Each number is 500 + 25 x the weight over the matrix's rms, rounded and kept within 0 to 999. Layers, rows and columns count from 0. Numbers have three digits each.

# layer 2 MLP down (transposed), 1536x384, rms 0.0365, rows 1493-1526, columns 0-95
517478493482523458510501500528497532474509481465464510502532460473493528520536449481515503482486495534480502540492517525528519495437516525523508447516510476505486532530484489480496508537468477537456512517467464481504529515454501456441504501530513493464482481514501508501514531486532479515
475509528441481506526519521506457490488501492478497475520516468477510545479483514498507476511527529499478513465560503471540466493514503510480471471543489454468473534456446519514491519504497511557460508528408507484536482460505506505521532491520529525443480474510502544534502497528454493523
487420487526487530513548517485490553492527504498498534522419459480489457485526518476472520554517557414546488482502533475505516506539470483461482469524494488536506540465469551491543506474508499536403503500479487454465476523464516479473537557491574545491497519474489511466463563494444506508
486518496450530518479492476555501550490510509469502530525495506511496512492494509515548497511564496511481516476524506458493529523502488497472481443496462528431496437541498527505484502466493555516487496494466485490548524501486471534523492520503537498505490503541481525541520524500505516469
501494488495507538519486518540492539515545517504508523511479516496514470491506518504487517472505480516485502512508504466467519502487484490495488502491502530508482486510504478465499505518491497526507509504515473496482514507505518493510522510502497485493499533494497481529506477497480492492
514475475485466495504480546511479478488480520496485471497479500504505486523493499486491543493525485494502506541461503496468478511494518480514482501501510458512518501491486495494512489515469505486480516498511546477516481456531479501457498483550490502508493485491495510494496522492507525544
538508501461517494537518479479480509504542551516478513470561538460478491515538491511540489481495475460478537513570538499487466526419545544504524479513515461537485529529475569540524447519503502430495470478498461510539500476493494507495480505543481484516462556497485471545504497475493462520
484504521507517458518518507493506494519483480492487470516513529497494512491484507495527522494486498497468503511500503471496527504520473534485511507482547523505501456479531546473501511459486491502491527519504492498489475497478511516498478484491516479495466507506510509513467511505480498461
487513496538535556532491529521518517485490518506525501487520474519513503521526503487526526485461554557512528496512475505525501498489448478527500470515491497508485462460489482474474465529438507491478498490497475494482476494502508490472499515494450471552509523513496517496489499493529494516
458495504508509514494495465519473507507531507490505478509486487498504496518497508486491518483487519522479480484496498480484470492491477448472502512546481501516500511470520514492513484524492478522521514533492523507492458477491499510533465503478518497518497506490501502503522508520512467519
582489457504528517531541494494521480456533503531467492497507455473495527487516487543525524526511520478492521506491486491566480463528471486483448474453502517491498454472512495389535511503522496486441460493508564497488430534536493543502519459526478521515524511509464502495496517477475539483
483501530554490483544482481507544459450487492465469507471491489515498512464500506523486528551460481507453454483499547540517519503493559449535500431488471464520465458476477462504506495501520492453524444429501503458501492555493513499517521497493480534521456501529495505503475481523470532499
474485445503502553474512477470550527504494470516523534495528537532493493489471493520540523533495503500521476485478496516497532512511474532504521520475504504508485480510508493455526494458514481531482509453478527474466486517525491436504502509517492514504534487513493496518495470542510478520
505475465511503455474493469454510514498504534522469511511518538531511516496533500482501521493516489467480487527520472513496535480513511491509518497510471528486524519500514505488498487496500530484523512517534498507458524528532519505491514474493509498512482505463486500493479507520461496475
510534527503506526503520523493515508500512536508507513485495485509478510476534519503475558483527520494492499502545495522484477467504460521492545479502533489493511515467487510517495471509513515470477539452506538498487487509488506536480488506525462533533486494505492489504491490525490488492
492486486498513491507508483518499467495479535494494496466505487478457503495497459490461452427493510519526500515507499491523469503448467557493510486500487507505527543463495533489488519522503520466486516511494510478515474520507524498503487511457528511456492461458500480531498530499502485522
502534455502488515500517484533455495515487511511537524514504450489517521507506512527484487479480477448464502502467507537474480487476515462471508492535528491486588470456522487547517435541472524537524527514456496468514511468510532553458493549536473540532446485522459505464502510496494542487
445507483488547494501485485486510493472485513485500519501501502507488474505506499482513504503509511505503456477505501493518514508487500503497496477489497493509500509496493537529476487493478504522465504514477506499506501472486476520476472501492504493514527513496508495516510487487521487501
554511508509562498505557489512485493542482516523444475473522480466532453527517525481477492510481545491508533446492513530495495491565501514493519522519554506527514502504494518458507483486532456516508537511439505528496486489495486502528536521574496499488461510393422492486550512487471505530
516476508520523482478493517528481485503466513531500512487496553519484539536497494495493498499514478511490476488479526521529534519484537538501515501529523479479518504493493502480507472504469484455489540511485481474497489508518509511478514504489480537471511488484507490488492508506473502493
536499455516518488475533511496469510491483441505505505450500518476502520515509463546506496511476450498502534458482516479540479456473531566496548461471485529457512517477543507500504513491565491508530510513478510524509502507535499477493492502455485465515480485476443453521472449512501513482
486493473513531495536461521494484505517479519459555492473500516501514512493491499511463527523486490500483498493476511472466524501502486516535507518484476476522512523514522503516525510530461520484490488460509490492479484454508487468516484489530537533490501508493480547520495464561463493534
515502534515473486513481488496527506494532486472490533503490487490495528491479485507516503480510484481489475491515504464478498549491483506474527472486503518501499524506508486496478508484529526500531493500504519495507502501500523483509492478489481522526487488532505480450470518514518496505
532508503507490519501523512514496488506514508492476490510481492502530482469501500507490489480496489459459489507495503497510516492530472502503481507527507513527477479523507513511508512504509509549506503481504509494480476501499505499506524480519488491472521486491488487492507504467506507498
510519459488515506515462485543502475459495522488528519445486478521488502496496535504505485504528532498483510540503509510530490482485438460502524445491527528520503524505523517512558467511551516465487495535499510458512507498518521484555502497480463473505473525509514508504504542470455483478
508476509511494497490526529504504489492561501478519504537442489510460472514512518452484496518512530470513506507463525489488493531529480538497485516455508545499531477511556497501472492496543503491488527525527481498499493516470549517510478528471509450496450524496489510483529482534524494469
478518507479470496466535521483497535513513525482463494479513470508458521529488513462494459512541533468469528561508490482466560489496518526500449524482441471484487468471465539493483521479496504511472475535495498526469513522559508458491500539490508486514545466526479533469489491487488457504
485493534525520495487531487453506525560475487484533510496490499456502483478502501516524465514548492495526457497517501505519490462501525561488482517525453511507504512456480517509488550492539480493504468441505529514534456520534517523504558502547480524517501505495452490504471535500495487503
487495489487524508518495526536494504477507526486483496465479494520509515522496510488485507505492504473494488515504521467497492525493498507482512498480486505518499478518472494515528485479507516461511517508524478488508522533507501460504465507490496531515470492500503498491512477503477483486
491495530446527539453434490441432453499489461516512514446497524488521548521555562474545481537527480498493470489477536550507479494501490458508510525466405527542546488497534530490485467476472496487456403504481552556502484539484464502489517534474517478516559547539467523499449517559534517489
507495514493525520491471479518518492493508493493497500499493500497499494521496510523501482501490495489477499510506487500502497499472512496505506507495492514500502496502496472511521511502495506457485505479474504512471499508507521508503508506499503493494504506482495497518517496493515508513
510546481478503496470453476456509516484464521506561474553528499524422525517461524478531504521430497483467499492515488527552479526482485467536543468503518504476469528510472515497537510526511467534455485493533515487462538478472487499539498460493498562488456459496482501455443476536499482509
516545491482497483508477523514496511505503502476483482483516475556525530520483483535502463547512508514529460518523526496523482496504530531483488486504491526491467492482510523456524502516492572499495491500501509493469528524501522487506485504480500550537480492482470521535502489535498522501
505487480489493504478458504514466508500496468520540501489520498483502494489501526517477484511517478524495515472526480491504472480455498513481490501480486501483497478475505526500492472497506497507488489529502510493470490463498516516505490504495485498518489493507508452511514483500527525501
# layer 2 MLP up, 1536x384, rms 0.113, rows 1494-1527, columns 0-95
488467462501573517525470492478449505503508493503489452485509543537490495507518463523504539482456537508512467529498495493506520567456503500527546513486492539533539508491482526534524458457481487499502491499528490516498513508492520496473486459524512499504527561545517472454530507473497520551
476473534462465489484519539497490466512483554506526517496472509505550457497483505492502480533580532502500493508489540525486502486445451523442505520562486497557468505445484494419443497534466433472558500510456404519543539500476503529486505477467469457480467474460507484484527504455496452458
540513506485539495495484540490507451475516477423533475455490494497516489505542491513489474462546492530477526460494488475491471504449467522483511530461494520514491561471475480522492525482498459513509492490471495476507484524497547442518493516509479488465517540491501558485511528468446501521
514519531516496465477513473455515472498458490492474506495483519494505527527477480514499497516487513515483497500502514533552475519500525520502510519513493487497517521522489496508522479491507514469513477463469511485507507516506487526502509507483502526500484470522498516484480524488544511499
501517484501502522502497468468511487499503480497510497477505507501485514501482519513493464491450509479494471487520511510516534469493481506473517477506493521463495523517488504508486509513524486504509497514518466547470508535471535466532528506490532472512505493537493527503502505461496486477
489450473474485523486540524506472484524516496431487491520446449519551507497482507467491450542523520539565511467456519526469504513509502453455512514464468543512490511471487451460500571480500505491551549520489462536524495501482539487535493493469485563503489475526513574464454505479441520512
515502502503489476489496500500492497482475509490521512510478472496508497504498498497495459492469470480499511507490487487504503463505482518515511505519472504503465505502504472500511527468512506484521492538470499532493500494502487492498497506499507497492513504498520521486529514480505497506
523521548524509511476501505543496511489484483524464502493541486450478505487501500489517467484514416488522498509519518472506509499508522497478507517533521487480521513547514508526506541465519497532506522502500509489466508496508474523511462524517528456474504473487486482525509490519520512474
500478547489485485493505491505534515469493513480492481478515524523521533510495488517526481518495475483519488485534507516494497535530509509484501475463477500507490482489508475504512514481499516496512502487514514526537494497457523492473517502512478516521509522535500464522467488548520480496
570507470500476517533478530503512464485511535497483485456499513478563470510477516494518517462502531518496472505528518486537498509448495500482481496483476514438480461444464484417473513498496521531482489528491509514505444496496517524532534487488521520461502499475507504461487484508453521495
531456480511523524478472467444444503537502517514496491514456513532477509511538542491488480534501513471486522520515468491505525488502515483509530492528474512509526478522487485477507517527491552533476473536501492504495507507485436505501459473522521477513563472520544482520492455429538486498
517511516516482477533469496538472511469502519483521524516503491489530496532533494471491507473495463500528494468454470505483478482508520515489501521507488532483478497499503490522555487516451520488486504528499516491489494461484546482498519528520512469538481483545489477536527468447502538474
488508510490502509511502473509492531502489455485526491492487440491517481519501496515503511494492504536518501483480510512478452510514485515475513518501484490512499513496502502506491517505506486516487489481430470474502507501491493476504478480514509486486481494501524501488522517507524563515
541462466500482485504503483535497523485516521520464523537493475471474479521524459499522506516487497468489479490496516458500456492513501481515465491506464496477505541505492474511478521469469498516477489512495481495459547520509483493529497497522517480484525499514473508520555530481528491476
513490517496489508496517509471487536498503472512509531501490473527537496529480504520501508555523493481482495500486503509457523527543510501512454506498508500522489466536506491487512481501489501507538493480518515517475474479485465508487486476509465475526525539555501528481482472540521513446
492489516484534494485532526473504461502498544507495514490491513511560504477459467498488498506466481541499574518503449466530525513494464435500485461503484507505462505497484468476519480482542500469463529535517463483498502457540481448549496498467503531497537518431536541507482484499539461498
497473539510512513519475484493514514503493480510484510530512519488501492502499495493507465506478491479502516517494499523474506488477536519488494525522514507491480512524494467493498490456518513529496503520499486491483497480512460504525515494504497483453498515494505501490500494480518492509
490485488509522550529482456423509513508564481513475511513482547481533538513524495508503514549499493480482506434532533495499486516477493523537481492492483476509524489484461504525509479529524517525516471500439478486492496518498463510539463494512469506478453513455489445516517524464482504544
490521486479501520531478479452497509495534493486511503493503477480514493452479500505515492500488517506514540504524488504481463470499443479504479497441484535517488488509487483530515540512512503536499455472497519495507493519483486473523496516497511467529466517538498515512500527486506515488
481471508499505455503531495490528502519498514506508536562537466528487501494452541471480479487465522496497531556523481482444561514479444450517487502485511465542499529536474498534494540479439484500472480451518522450465504523482504526513488498502500575479479480520490512514537532478445501436
505477516529484492431521473510499490492520522517475507526487505508489483504533464465490476502518500476463488506525515540515492501529509495447477500536523518535445506481504526466496499448472497508516462490510461512498495527498507522448509515482506477539502485497504506456495505508539495505
504514490501508525488497510484470481494482472488504519498459504529535509475505504524494490479492491538484470487484508518508530476529567500513462527522501461517492509513494513493496489522479523496505497504470495493463509502501477501510494500490507461503487487465513505519511498512508513504
484490490503493484519491496468493511479504493505513498511516502497505532519513477483476499505498509512538526533498490500493479517481498480490542509491501524458537501489490494506497474504497502481498510515533462522491518486455486501493502515519482509513490517541515470482498531494507487518
547553452510502459468523490499545480461466512512498490506490503541486463481493470510523504461467491459464485483529523500526471509554539486494493515507507533480500490520486528514542529520517485526514521478482538504478443530557465512510481567503489501526498520537502479467481454494514489496
486453505519508479500445528453515505514445495459521488526530505498529537530503564475519458441462483454513482482498496570510545478476489487451482455535496560475515495494517504508505508534467483465497464502534537508537526488504497466487514506500499553492529472489502496523534531439462463555
490485508495518516515471531492518512455494477501495491498493524504507460502447485554506501501455486447490506481503504498481465513481506499515480493483474481506518491487524511495501508527494493513511481519476456445541501507458514478458523460503511498514526501486473486546480492472531487478
476510494457503501509497509532471502492506506531523467501479494500502506474520486510496520523434487494455501472510484518504515542469473504509510505503479555554504475510514480517521512465500514472499495527496485518465491490430517458497518557467535519515465522514498521534509484534503514480
492511508507466502483510475485494503518515511523527482542512482496495494465497465503509542494503505516509484515498450503499515502489510488511488499514496500460499497498515491487492519533492491525479496495471488483519473482497484506505484465515509475470497499494501515514496526521525529507
523447482564493471506538502500517518516525528460530517523497418507486475475492435525444529489489509559566546456545486440462534490520549569490518516524552493510441479448484503513506509516550544503516585491498417445454492439480492484508506506503481531506431432461582482503520431435484483552
493519494510506470502512508500492499499506517521479519528524497497480507476495484485510525496519513483499502515519483503499448482500486525539493477480489501505527503495513502521511481499508474526504530484510472518497507493486495497504488510520505480503478501526524512477490489517476516501
496518522526535546507484523498466456534526531506525472505473512521477504425513465486482515507478528536519521468552535420479499445528529547477518539492487487524493439486491453467502456489516504519476464459489511500518530520528486430543539496520503501462502540530517531421480531457503484504
471486538522496470503535517528491477498484494485523502498475539466500472503513516516477510470468507500478502493540504496481513507496473492485504496505526530500492484565494487534521477489500506521515480480457492494534458471491482477524514493501497488507538516528500486490476479492478518513
530483485510500503490519494479496523487495469494503490472478480506512511525511489465482524520511499475519466499521517477517473486502515515488511512510480480496491476500535499503486484516552498473525515506511482518496501481490513482483497508470492491475491522519500504505486495499479490481
459451441509535581502518404503459418502590470473523484475436485492503471537414453478463543487472451502491518465511528515473535563452461536547491513465471511554495470471493492539505473530484504507508528485511458538483519426537571487457543471477529538568498544510454434481450378509536526474